Weights of a small transformer language model.
Training: 109M tokens, 4517 steps.
Each number is 128 + 24 x the weight over the matrix's rms, rounded and kept within 0 to 255. Layers, rows and columns count from 0. Numbers have three digits each.

# down: layer 8 MLP down (transposed), 256x64, rms 0.222, rows 132-178, columns 0-63
# up: layer 8 MLP up, 256x64, rms 0.235, rows 133-178, columns 0-63
down132:121152104152129122169119112151165166134101081123155155063131133151151133109116137142176125159116095143145181173149114153111167141117147165095117130098140103139121164146110115148141141133093105
up133:155161103146181095083089163138151161093145167104148140075115151148125132127111151130123109130101136072146116126154133127126145133100150109130135117081149126110114115126177124161133138087145118
down133:145115137140105142136154117112115149129128140149159108131082150131118134116152090121104111128088106113124133111129115121150151156148086114122088133175141143160157116086108120088125158105121142
up134:109100120116090116098137069155141141156121120125118135105125121081124138155123152103160117117078129157149170164124093079131125128116134161118154121202142170118117117091158120115131101144076118
down134:165158142168156111149134133129064130125109113128146131129111179153145109165130121087088122124167117140118100098103152177125139118142132124126110145099099147100138130124142135115107135155145110
up135:153103145174111136180143110134100122105118102120139150124135109102146087110133155143187160148115105128131143119124142120118184107104178140132093129098119131141095123084152137141119105092123161
down135:151169119096146142141079149130120144152164135158090074117131132105122130128123102112125140162142137121165112106158142133128097129079126118149162133162136167080166124138137133147155103088146119
up136:114161162116109141164129123146112134111144139096112108154141104120121155135134133108125185119127091101140135124108140143108122167099141120104164152116128085105089114145129164133111133158149116
down136:126132111131143092117170099122166125092115170117138138111124107149133120139099130151136082131127127157160121121114153134151134098152132173106135129165134127115148123117125138126159163094115162
up137:135151117102146111101154151149185126180148149134147088155089112107155104135102121114119131116148117130106131184176136121135153136136109105161136159106145068079120119121143155143128129131108093
down137:128097084130153112176112124190147117141136122166128120153125119084156091114096138149087132144162083147139132138151132157166103186121065096099167159125127141091134136153131113117104152103092118
up138:123135100138124143117146122171138144104140140175132082129128117187121100137107080149129131107140103127134122156170136162153105089145116102110112123163145127126134103134116098152104132145137140
down138:121088137129139130135131158092119129140113138098105151155144144096111147121142142109162122154140141137131123090122129120091133114110125158151153153102098120133132132114135154101140138165156113
up139:124140162135099120086121173118120122138123070184092154103161176140158125134143156151132109161143138145155153125116151151105133096129113081090146148098101115118114139117114154103124123112142136
down139:131169085128133134145146101127133128092094176089125126164118129118156089120141109131122153100133129097131124137153124106127138158145107148162154090127150119135124146092162114168119143176117114
up140:111116118135068107153117093163128174135106132129183146100113134180122111102139076124127110170098136093120120163102097099139145124128163143144147112136103118144130092140137176109088140160120101
down140:146146154134144124112183131153115097142126156115060158140125122129118155133114144120114176128127128092147145140134127126135101099137109143134156151113122086108119104102108098125128114116173133
up141:093097165121136132151106129111150137177061179158133108087149104116132153126138117118130162129095151136170144143121156057115100171133121148135147090161082137103104119148116170129098130143139103
down141:147115132137145151142112100146143140103132129122150141129162114201124168129121130104156165130107125126132174184137137120066108108167123170122092177096137113109119117115183105147118099059141134
up142:141154107087151158122106132136138124119128135145104143107138121116118138128127107104097156141146130128137161148154152161125138131109141126100138121131146118160145076145111137139126111118136123
down142:086124138130116141122166112138146084131141109110142139127097118122133117140109131130113127135127114090109144126105107103102074102121147128103134105131121131125113089124150125123132161137124119
up143:092127102125115125141134099109185119107108194125123125151144109110094107161094174152128101092107119116144081088117148137146129131104129131120097127163155138130127101136129105136092126102145154
down143:132119128157111144105098122094122145120134086134155107117090134118149157125164090095137117159124118136146168141134121096112111119153116109144135127107079128095126157107128139116158146129124107
up144:144153126153137106128115162149109139118099080120131139109158136133172134107134138124152138155110161155125114091117096126133098151157153109109136104163148103128120156101143103134111128124131097
down144:123105150110102112131123100120142111124144183136123115155092155134101122136117130137115146117125137094166134171147137114134127099118103132154088145100134115126105153137149126132148121132149144
up145:079122125129130172131131137118113129091139120134125117101151153115132126129152134125117146158122162125151140137132114115179122150096123109123126143106124114098177129150116132146145121156151111
down145:121120110129135135148106145153114093120099145114146121090127150132158124136114127143127139138102155127157109096101095130131157109122082119178142140142153143130140129133171062176115124148124101
up146:068122116138138142117108139169091154129121102119111110093125156148104135135140144152127104167103140150136157152141152141118117114128170095120140140141141129135104118104164109106138099095157125
down146:122126149135140132116164129124141109108136132105121112176120134106131079151134141133141134151102124106103118102093139129168106116121084118143138122147134139127125132102133127119166154150087146
up147:136072153167157091146134148107097067100109123120137146132124135116146123167092108094127157129133158121113117116128149154117135118141138122107135127122131153129111094129116167138141105143115147
down147:123142127093114167145159119094133159165165139146092114129105134129140141102161138110118122161135106142141138103152123082149131133133095148151112119132132110106140095122136120114121141111120127
up148:117104090160117120105136155131129157133131165142146129130128160160113111099153130139133089135094095108171157148105120143107117116137174101122126164124111134096149149142103102130163166140112118
down148:133127181130121111167120144128133080098117120121105122105091123117138137126126133126109155142143117125078121117155132094143126115117120167119128088137133139155116098108102154139117093144127139
up149:122066089140129141116157101133127146148119123125117103176124103110099150106114112130124143124141104104176134115119152120127136133126161124106100125142157145111149186101152108174059141094100157
down149:112144090137119127134144182095148132132138101110155147099130136172125106127132152141155098129094113147116145127155159129136060127099115117124154122128106147138135076140117099111153156137134074
up150:142113112135111104148101139104112114106171163161155136139125153139123085112111129145137126098134129102138139110140129145097124101125146137110121131098125126145127163164154120117128133163123118
down150:121161133119132162132159136149107145131154102111103126146116135139141125186134134118100146156146119143148125133127139132152148111157118103146154115147122109119145101103105123149117123108120175
up151:193061120135116167151138106111143049095087133143107095116146114120125091149152120106122142151127120112115090145129145151132121121156120101139118111153113098185121165146104135129134163169133114
down151:092152133138115142079144151124153155164130117170124127094155126152188139137084186121150140141102110090148168097130150152107122120115124146109139121116178094109147112127127135134128120070136141
up152:118102116133133131089149159142111132100111139131088135121152110133130129183095138104136104095143132102121145114127091116170151098135125122122118157130141132131161110125151116173105116124093128
down152:151139148097094123136082113138119146167110147166097103157177122160126173101070121127149134162160118143157129148059135142130127135132143130142140148105165167158141111107119102166125122149096120
up153:097158121115145138123081105146154191144177132127088148114121136128141093169121090099171147115098134131100103123099166091121114168148153135112156118150163125090155129119126116127124121130135123
down153:123088179179112107131144128138105080108147128110119101158089123116127134113145119132132189159109126104139109124154120118102094118143134095142122168144091112144081127134186141127098133113129124
up154:095128134137109141113108105128167142138094104122108154132119134147187150082130133136139120156153116122132121107120087124129158111108136096162122133091122122086143128133121132154139113116145119
down154:140139111173149134150148093085139131139099097114154143122126117143178097130122148175150136117148140097169141157132104136122087112147118104151167093149093155123110134134102138164109114129119133
up155:133152158113147100075093152124124132103114117140127117129108132122167132103173114101140106137132164121105081101146112131162133143136113143116140115136106174125159076115156139126120132147145136
down155:171151097102138124183089119142137159126093099143128141086091119099107128163125124115074130132139137096184153121137142142091141118141162153129122127095108142120154143144127101115128157145122125
up156:127124110142074129143181134120178176122137131165116139108149116128116078128114134151155131156128114093106119083129081167158155082109140146121121121141147158128134148105161156127101122053084123
down156:123122138103160137120066131150137123117132095104160121135116138146134184090123123118123144082149118118149169140141144098118112142130134120150125172109127102136155141138069106112155073148164118
up157:081122113163185149110097171157099142136160127171094109089132150092140151132136109125124122151095137168109121170112098148122121163132126127156121102187160125166093121115140132101086146105125129
down157:178130164129118140111181121128142104152125133104119137180111164167108109125130136149169112138132120115159163118131152102134152091127085137099157120109090143094142145113103118114116118127129109
up158:142153152127091113118115123106116126101124175089127114127186149124141110111096086128119114124130153168119160109118120115145143118131144151110102142141067149148191112110138161085100134101113128
down158:110107149165127147163102158132129153101143121133133094127075129125147112148139134138127184112114085151157162118124155139144070139120139137128117106164139067137133133092124136128110153170112146
up159:129123130108092143134122121163116129121090122154153125094160106108094132095151124105159132125139126122147142192101138116128109125137119137121129155149119127110070147168129145110131104155112164
down159:170104134124141140150142123188143089114138136122104129113119114134094149106117153120125113167117139132151187147159108164091113111118153153131141151089126085110090110125152131131120136132074131
up160:112122139133147142096128130089114131119096087132157151103139122096139114131129120154107160135129107172089119113109151135128154154093094124087119091129084145120107167129127171129139097073139156
down160:137133102122077105133160104114118132152108097127077096120170119104144067126131077121137145151090138122118132106101113128151099123128169142159111137099114140187180122180124130147136147176133103
up161:087127123124129153095152173090107140133118106156089137151134155105135103154126132129093161157137117107106128128154130156098101161120108106115141122128095096142105132131147115131159158146140154
down161:162128159138121111159123094163138118110121178122141137126129113149115121144148148106137142092140117132136151109118129128119113107153116145111101113168161159105160115140125134139091079120139107
up162:113084157115086140109143085123141136106118152103105132102140162134113119135132136114183164132099151152134127132113130129130092129094113094151118136139145107138101121107089135130123120159150132
down162:111144087107135118122100134135108109134121100151158114100115078095141114137128142145068117152106102088117134107144123151122169124146151145121140092124139124145146122158137118133136128122117135
up163:114128107169155137162097150114101124142123117164094164131170136121100103168136157112109101076087078140153172133138131148114116108160150126105145086128117130117150096122102173146110132121110119
down163:144126175106126117094140129115115148128169104157122108076188104155118135123136101156115120127103129108105151093165145097104121169153088127119161143132115083116094137144151133155141120127148140
up164:146118123149143147138151104147120110160150114146161147111085106117132099122087124128137073114138130144070129105131107140131180124130156131133134137093094119115134146133172130149113116134101138
down164:107094123123125078122116159120146121138176175173157106105133149077150135105103160117138121119088120142101167154107116144163142152132177077136187169100114069137102115125148162191138143147091131
up165:142074144133147149129141133127097099143167154132121097116145135097098118126134118139095130128166139160121142156164126106131120150085117112093128115164122113076106107151088160154140111111153135
down165:132117102120127128158152120088138115105092101125094144112099149162152120178120156111165109119077112089133121126094110145153132102174131164128114130130166158138161144102112117116073167136154106
up166:113149140153103129139117127082098178124123116136139132111156149134109159129145146155117091125165131157126154136118119158148172104091134105135090074096083094163113112155133151123073127125080139
down166:138142138094125133136148111118149130125112155121138153158076184100133117106113159110141173136145135132139148094135161166131157116113149170082087177152137087128090181106161142105080096098095094
up167:125094144176089140148109119134120107145139080127136109145127135143130097173120138152123138110100112110161138114109161128133135111132147096103136142149142141116167158106131155119121126130132129
down167:170160143113171121108113115136141105142135136106126130119161157130130120088132149101153165113101097160124118088127130150151138114121096165161103136146120110109101132107119138102107135118125153
up168:092132113110160119139151151122129111091123096119116169122121142073149107088123137103139102148166149151103133126134163114137163152105127110101110123132149141191148110080210099100107141144149122
down168:150173140128153136132172145155112086125142207112093158162110135175101145117113140136118128110127130142187167119087135113108158127127116144139159159132102132146099101131078127129114143110104116
up169:167087121138101120157099109115147096124117114125111140128147114108175142137104151105171117126132098148113126157155127095158155098154139113093125173130163077133132147075104127151170112139121093
down169:149129127145087151176118109085135133127088100129142157171152134100117130168162119183166130157114154121159097126179095135157147111190103111164148149128154079109109163118103094134158121119123088
up170:096068095111127140116136118089156111087095161109110134161114157131094134157131111123132183122168127162155103116166130102154135107140134102118178102143119126110106143148124149168147139162152105
down170:125133151140105130116123149153135132184135125137125102149146098146116128106143150129118095148128151107130158130111136067101117092101139167145124141115115091097147138151129122118098156104106140
up171:120138120124094137111115097140099162151130148109159120121129142129090120122082123134107134147094080104132120099117108167109128148110107153134145147115159155101166133157146130171152104127133094
down171:120115109152157132178117144093087117125117079109140149148124143133128094095115142137106112128133149112162097125112114102151106137100162189118144161121158146148131124114125115106126119121105147
up172:100155160098144104098168123128146171104167136091087146143106143098073128122126155133140121136078132135116131110092119128129152157117138137127165122128128134097135114169161140148117100095114156
down172:146056144102175145096114161133127140167102133130105083153126146109134090110142144127115125132139131106171117139153109143123121085145121155138140143105126140145134177118114136131105160150148159
up173:135096129122103162089131144192131139074094126148108090159096167170173101104154157105143172144113135125106111146121146149129120122123105131135088124096130116139100157120139136160145122114152138
down173:136166121142176104162126125096129144097138115133139140108103104091111151144105109140067097111109113091151131109119124110139103096172132176133134119158103131113152120109104117117116137088113128
up174:139140123140111128113097095136143133125098123097157121103147104123144155109165126157173160170133117125110095124126132135127135118094146116149120134077103103107130150143100148153120171120092111
down174:161190102134117080113147107151096117168137123166071143110157123125144112123138145140092120114116137120155121103116136135140110124136107159125144125120121114139151110115127118114082156118145165
up175:094134130131135132159120169100121115160132095123174094135127109096139129129137120129144158129119109148127122131138155090154129140068118145120141118181103102119091121157138118144141096131159105
down175:147104153135129096158109130158138141115162111097132131186117145101098128106118136135139166102188139118143145115162129154155125142125103113103132100120107117126143131090116148119179110111097182
up176:095112138146103114083135114161137134133093123106126180088118118168144101129087133115119097130121194121187155122136129122105138141181140104148135094158142156141146131079153127136104150121136073
down176:165135114135136140169135126113071130138172113154130078155162124125125128110141143106127157112142073129107100125132116151146100123129108145143139107107112136111111108161157143135124114117135141
up177:128118166144128100100134127124087131147122142122131131129074215094177081085121141088138083162204133140165191134170143168135133100101142104105157120108121092093180140162123160145129091158153093
down177:097170068113143174119112145121115171128127099140101100093138101123070136120152179103158053153105133116105129152089141112119135176169181131091088108073136115101135141096141155168126165133167097
up178:114101102130140109135123122141082163128095128169093147141142157143148135189150137070105164183150101133141150123135128079110085140126103082151128103139158082090126125134149114172132130134129116
down178:154141120162146159134126093089154168109117136108139100144090130147123083113145142152124124109146114068085068144132142133137119107095185196134100125122110116136105158090128081144117124147122145